Part of a small language model's weights: 3 heads of 128, shifted keys.
Each number is 128 + 32 x the weight over its row's rms, rounded and kept within 0 to 255. Layers, rows and columns count from 0. Numbers have three digits each. The size before them is the row's rms in percent of the matrix's.

# up: layer 4 MLP up, 2048x256, rms 0.067, rows 1489-1513, columns 128-255
# down: layer 4 MLP down (transposed), 2048x256, rms 0.0584, rows 1489-1512, columns 128-255
up1489 122:115204068189146071144141067107097121104157118083147145152158182154102154104143181095181116131107109128146105136076121145129140122065165132174140077107097192093137159203100184151152132139170118100159042135077125112057200141146145126113142143144153138084139137121138063126137121097122101106149149174164108118147098098133128093140166188124115141105188135094138159121199100129189121138135
down1489 133:153114083141118126145159085101201153175083108134163182163086128124125124153091133109155153145135133088168159063189120135074103062176123120100124157132166167090126070097144112091115155122127157112154123147108129113180099117128107098105088195102096162140161104110135112111142143133175171108075156123137096118151098048122113172159064150123117059073156184078153162111101094137086185115097
up1490 062:073147107117167097086144103084130178147118117130100120149153165100069225098085130142133117090074126105127108097074099130123130112075130133162126092127073153097191094188066144075150137106170129156145148106113120134109128076081147125128110123110047163157154136166187085162147121069120134181108108117140110155108090124071124100127168146137078113151186120044138141133150112157134147186101
down1490 052:117100179156147136151128132126116110085093130155124147156106148102193107154112179168124104175107177127109131179176158105152075168102126149133121113139116090153095113138126153172117202088216151090120141144133150137129169101116057099052137058111154127140110155133183161125109100111116178095150114196163117127152189116182135113137177136125138164081068075145119161104121088141125123127169
up1491 112:128137132144077107159142119126116103133152123148086117156154113152125143176167120176137148123147142085146087124102125146137161073140110068097159139120064164073139041143171178153198178079124152116138159165063083121083112122177148072124069090141122171129112147113092138110136117187148128074103107107137192121111142182067140127117127164138148065131097122143115105100099101115103107114126
down1491 113:021128076126081132143126196213129134113154106131128123114180095122179121109148143122160126177130154115121145163122094132136160143120132197173084078157178155118135164124083134160086106111027114133118063099136109172156103100146137123132180122100160146107173168130120133137125103100124154215089143106127150174147117102174112135098120091172158044160110195109128151139198196175158161131158
up1492 063:056138092116145113127129071136128100120123094107129084144125145096088184126105122122103071089138119131170100162108157095142131086081106143155154093099112167117155120160129121088123100104150078164123109132072155119117096132096135112176076129072084139126196142143181099156182090118045166174112126127086150159146082139115157095114162105114109096132164105088149132094186090129161144131141
down1492 043:114084103115121144091131124125124188127140163162189112118092084140114115134162079091113129170141188108093118136195098119136134148115189089139122166132174131123149065136070145093152171153141126165091110123182161158138074128177081102105144076168145152128132132131124130124091163074090136086122140157130123091133095161099073114156094121133108135111118081045100082144076122110080113113127
up1493 068:094118105131121104119116072158113136118080069117137084126111143076107184112077140133175055146034119118181084122104157080138133103095138133149141107078050100091147125170120127075134138108153132153163048122087072129133141108115167069126110101124113160148176193157154081155173094079116126108100141143160128123169069149124162109157156091123123088164119130102117131162130109091148169138133
down1493 057:122066139115146148139199144159150177150097142116081142120171152111141084138124107104136117089106137122128137118170187132114130123038092137152162111150134121136140067123188126134102139168134147138162129142055151089099145143090124110202162121143101096114114148133145174048155109096122164112119134087047136167136095126119098118144196090120079171078127112231134123104068161102155081139181
up1494 123:081127139110145115144093112167175110185123084152107138108160187111125139098145155131142087143125123103146137139142104078144120022130135180083107145121106125073179175094096115113126109132144067206158121065122073116119135120088187143175174076125118124141162097127110090137145128117141115145116139085123148160161086126100111127108187094151174095185160111124177169169119152094197142115102
down1494 130:109154151120105155102122123108096123105159095175099090112089157204126101083127139118142177110201155142128095207134168129118119146162134154119143136137199158050124129128140111155127116165052116123159083106162105139100090103126114139162107122135116117136082099073135137144098201131122080088107159114106130122118166118062152143112133088137118139169065181193168178122125123125086059098093
up1495 047:070162078168102094057093106132099129141122130134198074151106158101152182081120097121139161119138100159125087119102157116130143091083121102126136113069065131103142089154104141091170095134150099139124097091061126105158123113074163106142113117117105162154149161130187072138138129101126138154095125120163112132139115134115132134178142116096078133156150125043098162100157074114217172175121
down1495 022:126107136125121132176157096147166136177109099163165130131112127116151130105112116072144135143122141127159115135065071139140154141090169132096146083189185080121135113159138104101146071172175122157107176048163102144133154136156064110134145149097106083108139077075090132163159133112119110155165068155109170101147126145080106162091129168174148134135129133155175115093095158108097107126107
up1496 064:069164123178099097094140073098137168165126093101154074104061145099075101113102156132193137131110077107151080144070158047122128107125100106141171127121092118108173104126145129109140124112144131120142100076137061159124166135125174100130115145118067205145211141127168076144171089133088110131140109136147126171104075148102158107105114081116081152141167122078156179111144114133199147161132
down1496 052:171117129160120149195120111093136130135143158150115140129139106162147084175175137109167093134124155139166106112176084125122116161072131056140087142142109121101114139100203092084143104152158166149133158093157114115136137119147073158141177207143107121077124140060095129109089137153090133092130135152102138185166071096131124065119070141071142127126137150066110134107100121162096096115165
up1497 057:100150098173117120094069116120082161137102112061144086162106148069079158134136147123178062123110115133135103136108130060154152117073136112170165119151085102106161156132129125104187082118165120155121054131116114145114132121138103091120125148079116156134158167170184089135150109142085140143081111164183111123117084147093128086142144095124084122138130138087116144125124065117174169094143
down1497 032:172058176080169137155155122122094128102132156082141156091117069152167107139149183116159140116157162174150131147162101179123141133120131121082072129113143113154159139107119090095104155143159068145153198109134135173153133151165139165095118149120093119144137063171126163147106178096148154087121165098094110145135185100138125107071084165125136112090086128172127123121138141118187166068099
up1498 072:103126109128131113082126080115035159143117079105122095145112122063065166130062166125137113136094121129151133126088175129170146107105123123147155092140062218075178099124130159076102139090180113085133072109091149104138175104099151131153101180089089161168160140127152065185181109090079168096084088158146133196131089138143136103121118137131112132136191107050117141124136097152150171164113
down1498 057:125062116172116118141150164096169141106159121150132136186118116172146108206124161125119091140136069097131188121181169146103144140081093158165106163103141110178172111109126112152103138158101073109072144146075112210163150084111095174105106064171127114124117088085109137115110173131101091123157097186198148096185162156150125141096141136136116113104102123124051140099101076087138205132128
up1499 130:114187138153133132159132134094168115181162053164099104158127150084055173102083136141175171145006129078139105099079094095128112125053093188110133138113132143126173137167145145097163115098154168161175131145130153100115097087084133136136111078117127121134117128181144077122175135122090105121161128149114074139080143123060071104136127141109137027156134154105149123153138131130118100116055
down1499 130:134169164120187133121073180128157122152119155141109156088189139136182101032104084133123147106115180118115156129136054178131134121120094171087141112215173117062143092104137112075163097169158103069108135117125120161099082163152103103125069158215141138087125132114057099120103142155103130091156194102066144138115082113100086135148141128167148112160094123243122116148115136133103143104111
up1500 121:071174160126129109133061089094145144157125087108177169175057104135077133110136106180124140176149106163138174111104145100132145052093135158162097154073119151072085159130068131091133129130125127131146097133113129090114129118148228150165168086138149103181098155132130099133101103134131125096140141164171171096146124098105096105133130103165081124150137128095126084130173111046140177184145
down1500 124:187139048170134160141168133143141141184115130175159139101101137095146105154120138083130160152102134149141203152145086134211109117155147116063110106111075131132184168191101154096077128153086160117128085113108119135138094125180132108145114106163101118124165145152081150137101135102130090115114101119127196168138147074171118154134083174109098130153083145073075100131155119145134147142147
up1501 116:099140090166107107139096122150063140175089120115124137132056116079111104155097175188169096085116147139124160144098148078129133114104118061088186141141030185100164111159118146152204115081118189143155130146051131112097127110158128134130092167097127155125116136180109146103105101140092127117106146136173148135118116163126151103121141140119143113125171062051151133144143125101162140127132
down1501 125:138130116123065143057118166105101152144102146146107111114147137129156195120120102130059123134138059172128122136112141154146144101107172150181108148059180122068070130153143124112079146114127096105148078082096104136187123171131127103115090138092118151060165107133103086096134141176160106083177131086169102112134077083116112062113084126126091122126156122127118129141123159151150080135137
up1502 069:104154090139113084089113092098069137116089093069171093136128165115143146114166125122197103060120145097155130124100155040101170109052131104159164134093111185092125110177127182114145116119172064166151087116102126129099185108068154117152108119102092141149158139130165087174163089112109098121105115192155141151093082131111176071129105109177138094135179099097140135091159106153192144131156
down1502 061:103183152054139127113107172168099141146165143139142129091118090127067120121079139100122144096133099141122096129166130139119121094117114114136147108159133123152048090151103084124184108151150114094120142135142165100087161158087081119163119147141182102137140092113100171157136105116102128141128106142085055075157162168155201093148195058210152157127138142125156118118130136086121184147158
up1503 124:102099147072103130144089124165147117121090087111137135100137124070086132043082196110148074145107131063159155142141159138151084095127167124182157063117171150095158061184118130133129099151122115163131031064097095149126126095166112171127139128137159140119139080110096095101169125127103143086159160157170072161122123134129119124169158118157133075098213077103148162102159103145194126209168
down1503 128:178075166141107125167114154128158146135172193133122148102100116136141109108073129154065200096100106150141091124158080144120204144165058153142125112116139091121110121133098120143124123105109108118183165148141135151196100184136110134105138122203066133158112179114111114133095125142079110141179145044179114135142088113137083058128104134109121170121137111145058232134102119192180071163202
up1504 113:115143108125118103130138135105118186135094117150138078171127126138114136113123157098130157107160086117136157135059131151130148099067152151128090110059165089127203094185081132114126155118137126077194137132144068163112114126097130152144130115074105147127183101111124143175137106072179117142128112158121101143126070089145126153136138161157071156120197129131112157128082097204128163150134
down1504 115:101117166144103151180102128104135181092090127093073138139125136106142087146158179120090171128140055154185166150162110122113200153134118165123121131089201139157115175108106125181109145108088154102166151157159186134165118109086101120126170131080118149133153160109153070139154125196172111124149138123115107161080139071151064160119141104127120142136135186137080174122125156136164138159092
up1505 059:156147084117123091109110106104098165168125104139149084141112125095139130116117117125147126089120104085159062119128125091153135058071111115070175107109091148095143126149080135121132135076135115154164122120139104137119178130075168183141101080102093151159184170170134097153131107090116143156122068110173175163129080176073098064134158144099090107150135172065135103149161110129168149119107
down1505 039:149114163148074109128141158133124084159115105120131129144141113134111105157120173187101134094125104152176107132198159175123103163130144144111143104103112113154114031129051110110178207116136165109062149094170170105099129072150128125106145126156194167150146135090121132103129142165095139123122134125125164114193146146137140078133123132098123094116136106146155151139196149187160134156185
up1506 138:132165112114100136030102128128169148172110120127114030161096129192092168150121164139185058105143116099151090123111155089141152156110118146072207140112090135144120112185148162063132104085160157151191112116058103087101151157152137165113123116090116178114097129072092094109206171104095144161114106122148078109152108104137170120133121144147147114111126147138154111133140081188122144175172
down1506 142:139115108099126112064137074128101160124056110130078145122174097139117127129093135157106122067119143155208116148145105121158078121127160154052162137107114168186119158123128168050159158140103142167136075144120128170143110114083124148099101082171121092117139056063118129086152180056132107132129087093126101167093092166122152105181148203153159092150128083116033206142104154158104083134159
up1507 130:146143070106053148114101178130052161121142078130150055108115151029118113128099156110141143086150131096119083144112142172109143116142144065114146169133114100117176138155115127079113180082108127105123074108159112118062175156139134102191129086124136158146147171162082140148130107132142150138143137119162135189136102185186109133126134058098043180129118136096124094107106111118120158126153
down1507 140:134130138174098116149153120124157177132137103074123141163175119122128120123158143140079171126090120135106145070195067126096084152190155133082110133168157109187107114109164136140131124094086142045161189190110168124128156066150143130094144120171165158169130152100045198105137108132173109162116175162181151076119166129130107153134060145195132135082104129156111115139102091091112139173132
up1508 053:111086094159088056107095102146140194134110129118117090189119163082106181102133103155182072120123122104180097158112146110142103094101131121161172068119056120103174081128106183112151090109130119124171137120076126096110128118122174136185087094086101158109178166144159071126149110122118184163124107152178126172094075132131169111129155146153117062126159096096153106128122151147152179168184
down1508 039:143110089088115134162126123139110149080157138110126117127143105147143132132129124175088116075125087105083132132083173134166126080137148117138133166089123135130079134093180151111103191151050057148133149142129158122138117150159147146085103087128128142135112059090115118126087118099115155145137107032063071059148137161113104124073186124110156125134125090109138125131147107142196141119151
up1509 062:091175114137097119113094112138103118119115095115172099141129155110101182104129127162133148128102121105144130158102125101114141115100133106148129109092098161076211114152128116085121118115138117188172091125097127121079170135109126094124084102121083184155163175142145115154154097120078110148140110136168121153121053128105154142100162099147090121145179156077173135139174080141140143147120
down1509 053:151102093150161176144133145115120085161027123126092082091085115120151079109102116133169093134127130115106125143093131125110114088124098067072169104141141135135178145139162177125158123127122208084095140162149169149146138179188149092082137192121107077114160122144095171191075104164130129137092191127136115152096124138134118097092118159105169157146145187119149170124120074126106067109121
up1510 134:046148091125147146065144127076062105151116125087143120142150163150075138145135191165178124085087164085130120092077127126120139111072101094119128080121105117105118113115084122062128099165106085172122133125151100131112131084095195148172152136100144104099124130140156102125173113134095157104057098094132105110121124097101172131131137138183119125126118101121181128130136078131124110208120
down1510 134:123137169106100142152130148113106173043100138089071092169116148146115144125178175091031052158148128133102188163166082105128135134091128142154175128078146115107120128156171109108082095103099150117097160123140163138166154142107069109147049133107131131105148102130139107115178109162128163127108174066128106145155102040082109178154114134181103113075103110096140095143128121123132089189191
up1511 127:119126124202095104139155145109130144159162095128117123140098113094100145141137139131114118135118113112162061114107135140089091089072144106091155123031141128154204058129146095067109136140181135139109135097061085107135143077213184091094132134060119240109156099134146137141168133130097113099124092106123133140181124134076161146122116107082105100132121160095156119104098081147127178075078
down1511 131:082136074105102086118103165152084125119123086114098117125151106207128105093107174101093146089109120230125100128098109157069150137113092132168121108093188122137098125161130111156204143119155158049175153099113149128127185168138116099155104114179089138155130115097085096108138134140141108078153162117150129140114118150103164062164115143147107141137149121127151148127116153090080101087179
up1512 066:074147104148084075089093113125074119179127118069141107161126157059077161135126129131195080121046082097164090122105134068136140125090104126136121080082115139101196150214134130094175133111143138127129063132146120142120145087106184132162130148113120171140178136175149117165132081116055137116139122121137196161106100169124134118152163138139080130138150129103165118147150128140136136161183
down1512 047:075158098122090210153166149111103144117083159119127077090168096120152112106134137119137173135160143123147148173167154199137094154144133128138127114140139079097212085121119140172101100130102136108107174180135132125060155075150100081116119106140117113190134151098118173081102098111179153198133167097134166139145118099165092114195056157156169143114125122148145163140191147133145171055137
up1513 125:120165116145096131091084141148148139146154129069132127119124150121109144149070153156159128089085125185155159150158146124173124134110173112154125094113085103085113104125118152053137156101167173115091155103152144064199141137085150148152091207062122118098114127116138114167139137108038210096085113115120149180143115143101144117093156095106087214086125076104194122103118150178189145119107